{"num_hidden_layers": 13, "hidden_size": 64, "num_attention_heads": 2, "num_key_value_heads": 2, "head_dim": 32, "intermediate_size": 256, "vocab_size": 8192, "hidden_act": "gelu", "norm": "layernorm", "norm_place": "pre", "norm_eps": 1e-06, "positions": "rope", "rope_theta": 78900.0, "rope_fraction": 0.25, "qk_norm": false, "attn_scale": 0.177, "bias": "all", "tie_word_embeddings": false, "parallel_block": true, "init": "uniform", "init_std_qkv": 0.0603, "init_std_o": 0.0, "init_std_up": 0.0603, "init_std_down": 0.0, "optimizer": "adam_variant", "learning_rate": 0.00281, "lr_mult_qkv": 0.7, "lr_mult_o": 0.639, "beta1": 0.9, "lr_head": 0.0124, "max_grad_norm": 1.0, "warmup_steps": 494, "schedule": "wsd", "decay_fraction": 0.777, "decay_shape": "linear", "final_lr_fraction": 0.1, "batch_tokens": 32768, "max_seq_len": 512, "doc_mask": true, "z_loss": 1e-05, "train_tokens": 155800000, "max_steps": 4755, "dataset": "wikipedia_en"}
Each number is 500 + 50 x the weight over its row's rms, rounded and kept within 0 to 999. Layers, rows and columns count from 0. Numbers have three digits each. The size before them is the row's rms in percent of the matrix's.

# layer 8 attention value, 64x64, rms 0.0635, rows 36-63, columns 0-63
089:477551432499514539508553408484497487414534566535488478499567461494588505519590421497498550510515504488427468577475589463438414472516539443435474421551436449571505454526563528560491616468529533
083:491483531480508555509376491477517560561531466565581501471398527503510464581479495595525459432495533441568505467478426430473588541489470447549519549449435435508497557471534533420478370473509490
096:500553557433489523477559437546451519413536476545435461510459555517485413560577526399501534467512494533524425520502491496494472559547447427461549505547533402545539397468449522506530480455414621
091:552521525511514538528509499496497476495523546523407541468512490500542585388363542551540483548493552483477557418479388467514515478581507484449545524547470432454504564384561545590468458525479562
091:482463517483499456413468501480478489483432531450618542461502534470547452571514537363561447517574490505460509501514604505494393448503471504554509522493462624513452435560445450440540522461560537
077:536551577500537521493514548511507469462439463509474435492551546502548552435421510466494548531516523471524533489457361471496519560488406420555446504522397585554562520360545510567527557469481528
090:572533447448498559574456481502430511496562549517432491514513554513424544418396598532463509508412458492481537451463441545468545542551486503483500489577463352472494621446504514496504500533521544
089:560541474530531516478471458454574563556469489456401511486424531593477517521567474525464512536428535479451479476422490565559438514573468448463577545549585487551543552407405516515445488545462414
084:532411484532525521582514483534517480495596441460502499451534497601507506455405551619417564516492530457509566483531475486449535477495444579445492456491474436459495667518523501532519451516536438
086:445467538488481486467521513552414496563563428411434509555526474440436538518415518565554543542481573490531449507548395509514463474530524531548458547509456501557606557405468504622455455518528523
091:492441547546501522518570376499559438506579515518427549484575517512470446550432515505558569460481542501475543464518423455568522521548464511354576415509444478498537575452554523525429463525489493
087:525456564455522555462532451609570519490498490528513480454449536492511466487436518422496457431564497505528457376477444552534474435440529490426471479475448495449608540559621532509443555501571562
100:526503548559467481466519495367466487537499533587619527534508551468586529596476406402474431540490446555503533450440592571503473550490537473578523431539504514515481436473530505521531457475453475
085:505530495571455469489445559509428457573568479504435497568581480546531480487582577573409473519622531528447533428464517475449539479461456523597453480500488535486442502502497582585585519537510439
091:397495616557487483592534472547502472445516540506408551463599496455495571498514515506557514521479491511548533590500420433515466492537494546522467556450508527431498348548429475524491559509529556
092:436504539593548467474533509562511536487465537467586467523466457400452483557578542439533531502512510508405343488502599494476501477426551514550487435504507508477586419514399483485446475488474491
094:484478530530442511510519526566467521502501524492435531487489506490497599463633537483490451482539541548494397477424504552525436442474478491533440601425498512575572377516465549421519585450476427
085:469524476522525541496489494523492489547511519547545510462472492457572518436433474620444547524522549422545528502447460438445564427522520496398561464540462534438510538420615397488423597538528456
079:454503573473503478559444477501451528562548476496465486475437520553502562382471489599518529444517510502433567421460437461489553450536519485520475536579523539496503621381590518566433569519518513
088:532460639531546427518573562446445482525402479375535519543501596487503516503393447468532533564516496542530501405467498452534519577488494464526483513450472509527547504454480489586575452545471487
087:506525445496463558531467558528506471581485414446505475479427557642508503430469505571427510551462501422522531443403484555500514542461499509564446523556480575501538629463490545521496417513554463
082:507546453463538479397540574449447457514448487447479452473471468508522449580483500427554556452508417529586431561580539583533422467463481485533429401455546475511481461610506482565555504467483511
097:556589576510512545505498513559460522541443568448447534509439538392505519575542492409503474459487530520520492424597462441519475539509433358513480569495452525572556520439478485459519429474453556
088:537500492534521468573472470498488500569494516517397468513490458509463571408394512630492542523450515421515597505485408450517532523518483481484500455567489459516486575372550501595454501457427496
089:436490529503519497423524485470491522466466529473563558449505519530509447587558495453529447564605497494540474586509600535536425453484523513489418521446519595483529476609389473388484516483566461
084:522495467471477524471439467564513493467478602530526483500569490445543443468473540462521464532534482543510432596496534485556474580460492527523566583484474492448448400580543464392564497538480659
077:547575522454529465550506498541576504544486524499450479483470475488547471406411518525423476453487571434484569443518432505563484554512440476376528492462525451469428527383519382504475482505460592
094:440512632525516478499459471510543562513461463480526497448560452450512505548562517478548571502491553550526432554562543520526393516513528434579446474464518569446490355487487473505384501510564559
# layer 8 attention output (transposed), 64x64, rms 0.0561, rows 36-63, columns 0-63
082:511470594456523509445410534465496482562443467516438503482399538597519562470462579490490551502475486445489461441560456515596584520520492574546454615443470536381544500546509529501522438476493501
072:462518480582510480456600459513462424404492497424472487568545437494518506463505514476509503625533488514405584514500480562514420501499523433460545526568499492474472452389497440506514627504542568
095:457451518493492475523362550497509457528450510471553500468524415575585589481423497522464505542544448431547558497522570515504514492464582543539429395525516607427454566487585474505507500528467458
084:455531538526489567446476461584512588503532488449559545531477446526521477518545467489544542425537451503528493501527610526496488525361541552499513485394521488518479426474416426392531568412517548
080:497502437475478458553554534464579519486441476575433446528485598480418477471497458536402535505416519507502471474540406520508609488478534442441481499584540434492582531602545523509560481579514442
073:475461481486476506469474444594557627543532519476524629471436440528490465478511534535528519464477491495477475464557559491481455473473578585431556426420657487469563500532447508499468534486456454
085:450493583571484539445499475543532522553520469472565532512492384551603521527548404464511480473619435475553521561483561496522474510452527473430533526430508522532433424464461503409481501401504565
085:511438489517490472526489562495374469449592493462498521523607452416536514460486518438482474541588551521543511538502533404536480516450475576540462433497390505372485518522519528587500516463491579
074:491556512582493497459472412530470575583561498517536575548446461434485485513587480472522458475493455525536468537405519532519490531483515444503575600506464482586469375447476546406446443436522552
080:523497442505485505552504489459541556513464533547470579467505502526504527481615518445539482396494420546478518482392677475480535493426564552509555441412569518462467497517476481498523510479434421
082:533562500509502518526367475500411616582551448437519483529462415538548547432510505527499464470426452536545501490498590522469522549436553503593568557466509509514455405477502482452575441456488521
082:440465560543474422506481506435494591536513447512504555541445544490458494487446503508476512537414553486501602582608544540448588562510537442508479508529557496543489416429431412477588500447530442
090:505530393468522484569505502591574491390455520408529470450529504492500531497459599567487570491438572451531443538555470419476519453498478501427487559480572478527457596555479545405519506552464511
076:540500456492477481546535489559577508457457561537526543451438467517467467487561504511577564495466417446534429545514496471500508514588554559434560546456466458636549499492497463511365524429394484
086:555521440436460541481459554560491487557529462517456410505392515495539423540472438517569488483512483522437524421500594548522546485483478487554488416441531495506637588488588482493538483529512393
088:565508494392503461538532533410422397493454485543385523464530564556457501518505494486490438507485532492557568509529452451557506481587464536559481436488545522517415560503594490604495534540429454
090:524479493502522474492465518467517436476435490526498476477455491474469414509481556497535581541575485427483587522612541446513566521546483550558445388530492507420539550474513404622429551547453424
081:469532571501515550459483446529497554464510456489437482555474504556424470485490539455576496439492548541418519452552507580552447623483457486513516572389525477487560431459412532479515515376544572
070:553518509558474583371522489526556552462520561458489552556492461485514450543558553417535518532497512423524474522506560504507449562452509544450519444386512501497550376493390465506510544405450524
079:495481346505458511564504427570535626510553507511513488435538475421528547533549543544457453464402471510537483501504546477483462374491497555532518430472584516563458577554501506477465500521440481
078:465469478568486414464516481536544589433557535500529636544543468403490409494582484496481504474546488531462498592527496444482443462483521493422610524490446447572503454509428558514439546446502525
080:518461525450470461600488459441572524447526526567523544443514539524505606549431446534440440501417549511499477492400478438455551534521457511406465572599498528475492557546498573485510415570500445
089:441401444518454466478495431425484517456505450514520466500592479606547479425484577515506560546534462500534506507496538524495496465472545594479507367522601508395478544472558464585519586510484496
087:494546506492483608426482498499431557441612539453521550502505424506549472526553545445596517430539493518506440492512534523491471526474519574480559505319543508481482427492475509434476523455462586
087:531500466486499385576482524477548468501439419582471464528484587419481505466487479518440483500439535590472530423476435506502557499500476449510522506623404451536537532558540543557559432590538448
076:451571535471554529485571566498499471508503469533526414464537546579488462525502379548433528461537434437474553465629472584431577460575478407497448422565494541499494533478512472470524549467530497
072:468516497523470578489421449468419601470552540473512498513563478560481500480479489463567548481497549490520404496528519539463501534413498472505513447488493516418573410482505550420503618355564554
090:597483400412512506451529534478492438470508537540365531489490565526481468478456486487526452517484558472467538470470476470493596509527497528508482457496586511405594526535544549534593582464479377
# layer 8 MLP up, 256x64, rms 0.1, rows 0-21, columns 0-63
005:473434449400399453516490531423445455469519443449436518528500449535497506468462411466401493480467513399463417483474462458501545488550469476480435430469517470512493484480461401500392476416429466
121:413486533529484534369542441479475544542539558433511522494473484427453490492472504512504466473534526551524602600448515511475436564509439489438446597497460492457552493551499488541445427601577412
118:477527464541472421514576467483435479516486480617525443442563457559576472500473573539541487491416470531432599550422422453465486535517504554520506490474581433499404544489560532433590451508495525
091:549555518542446498511561464463605487437400517535514452464526512375451438502489581509531457554566504501450497569580377530491523589551419455468501448488436523558495505513563512524489494527562455
105:490570451445523515447570537429514589523421497469474446509512445483460555479559564468521485532482574530540438445498506629554462514475518435517416519439607464392512403495492493447488495516569536
113:542505451503445586536425442521463446631487542610591417489514516518462515433568481399534436503542532538508489475500526432500483527526486510471506541512504431474542491482491437443494542604509382
103:452461409550452563438583534418416470569493544477512533444507475526558420595519481532515418548552485486439483564432515546518407467459505524514527469545517519499431468511552584500520422519588433
113:555540474463582487493561589558401484470501496543544409510525453483437415456493530564572486553461501520459430505559540550404521604448493466537472530550467492535382469463564437507487531564521517
124:529499515588564386536582505489470423600429471542463497456547447523486420566555498471491500528481512496507525495580534443428441549423469530469472433512436571469452496558600488475450452502580452
124:420456459583500524488547456485580442514436521469431521479514465506536488518527519499553533514517445514589592593421451555479410495518471631438429538482463525416447510497512412475507433534564520
125:455521432520535479484569496434521483480504461486549373459587489435531471550502560454477425488556466532544446603541499594469473497504464424429516530524583568507464596503514442445478481571579449
094:457471557535523487484442422509445430631540487473577562434486444414548578513538493480573481563566517450518527495435457569528425495418506424455574529544451485425496470525520525485517529482533588
106:519521400523537598486585512361373435459525485620550487542539491533439521530530480459571438502492536549476449536472459489479538509523511445501501493489558425432471466539528554435459494487482574
110:548503462502598452580557511484462566498392505503535499493506497554480536519560462561538450461499483542433412539419445492490444486476430519446428528571391552586540548551504515486525401567467553
106:441486447555477578497527435455582504490474533508504498501562399485497463527489554560524544484516492598503518515405488480493433579546427527484500562408387573467518530523478508510413400584567482
003:511396505459516485561562491414533438442543478357527525502515518481538485591519544552464525472424487458430515371502524488556400450515504500525549477554482461439469510459464484498409469423468548
093:467480434579489417454532476593438482582548455484466484532491460463545475486531558486515397487493478548470521592535476579458572472425502409518548576481425523538449453480581416493450450547541550
123:488541461486475487501481455477415542498481507544552576448366454447515463538448599456532482429421577532480623506483508483392467514498510606449482513584554481508541461577466449544527520497500479
097:435518481496499546559528440409405484453414501447551442518494570580492506481454519454469496515541474543573498517473433373501518563444564559491434504521514463551466560494495562439453533600538592
005:501463452539442489454565527490404481478530561507507435487457487491487490429515421470451449466568456465518402500411570452446465435422307499524491447502517493503461503470569472431479522524477467
116:434572564548516601475501437527510452578478491503468488472448465494510521523421642565516521512608546468510551498445483463454437559515522517470472522471449460487432586403482433462459417549545499
109:474557473499520533459556510477471454552442530543506464428460505479506492520476546446540582372499483458484646514521509497419459593419491507440503508521597518435500590442569499422516562558535515
# layer 8 MLP down (transposed), 256x64, rms 0.0657, rows 0-21, columns 0-63
005:553478542521541493499468484536566475471496486578479498403442482488424512486521548500531572456517457545517507505503473490518469407427590397479486510406417442350502464523524564455559454558411526
117:483551486483518481464465483436497510597591541464586528530420455402462470560411434526462481532521512427472529462523487498458521513560518450524508535461566488489500551435578519418442507546662530
118:453435521534475459510484469584571473461564569455501544529570509562483505551575497583460481467460514588479487482504490449459512458551454546495419467467502476505487505576347404556417492553593505
084:512428516512473527506376488529472511617625522537585531544496416630564528485557421482447429520507479427480534463445574492491460426509489483495512491511542494400518528476479510477496529439506547
102:493532471499505511476539492574553501511448485573436514515563471613484439550382541572461492499476588590510457455505504504453563472460570556408420494464452477619523452482549432531517504465484430
100:532554459511528373544446483432524466440412560510512501462461492475534520499576443428477401453414486483530553470536543481577531547488465631475506559397494544500533540566450534525457550500513548
107:546524432476541473438501451575562452444528481535641421506450482462444512541511502433502553478469531555490425585468477483511508559495456462573566490530427444423545540517426398512543562528544554
108:524523513430468575572544500378502454564483488420542525489444520454549584535462438406423514629473483529548504455472501463547528492554544495502492451484533475557562503479449473481550545441398577
115:554525481488447498454528623347599432584452522515474482523539519477538523443554494442493534447521438496499455515493527432464497483522492558520466424563501581416424532558503475565517556527495421
143:486642537543498487484344446460470445534540497539558490584412501503573503509484464466513416508463459504542488501504563595509538518534495523465540461542438433595456520508412518519486415527459508
137:542407541354524569531537479530542457542489503480531511515403598504556523492441516465511444489553392547502476542449511488521538474516520534533468581531460396443555582515456525477561457480465415
095:465458511509506534524479627529555487368539392518527456523485532474543536452487544461559474506470412507458629524575487493559516514536532424547432576539449502453561475440463463510492540491423451
113:516423549535496481435378446578487506500523530522430453586476544425537492526516570474570626481527522461473515514445501515478518494439523500509392522559381457521489532506456482544538540482585414
108:500457497454637492498560500488578515490513483444452483525503479499420505430500459543530514396527604500455567504568467507522501526485521451564501448439620419442501447477580505486513600562421493
096:534551491505436443506451415483384475562545537448546608485557526432545470491483494442484498509603462538571526404498534553496491502458476522454554516515510539509485565551522363510574465484405493
004:487576500528516494460517466591547502624477473586513470440514406565442522450435525460527493569521506600417488580511448542446559513450470554513537543542511542514527468534477524397492515524464385
089:554550437509600557534514555441488574478426366478507464405466533516500549493487490428543512482489494515509517460543571480446480448464561498485482455613603596475561492439457554512472466496518427
109:522506465509470496570513471451525464507373556469526477499525468525585580513525460430477500601445551433501495521459544387499537485414513433559489515465446554518589428432559483457538445548578563
094:464465536534507529447471522592486548555547539599488485564505549463482441460499432568510524449454644503431466392495551480426436419473459549504552532497416515440539507558443518534574489458492480
005:452465510505529471483502422523530526394558441430465561510443503434479530581551477489503426515489566489544530471550486525513366512529693506489423556534472512456553501503471471563548463504498520
118:427506519511499586477445480551493503481591516472513527496563511449510609527489580596495543398523515400414509495543554557505530443612527487507464466517462410536487512464464454412533525413459525
089:482444585463507479530399452497497548459573519484492566448538521471469619454477526478554528488542553401410481466448442550601523478463593452483500460435539563439546488582495573487459509451476525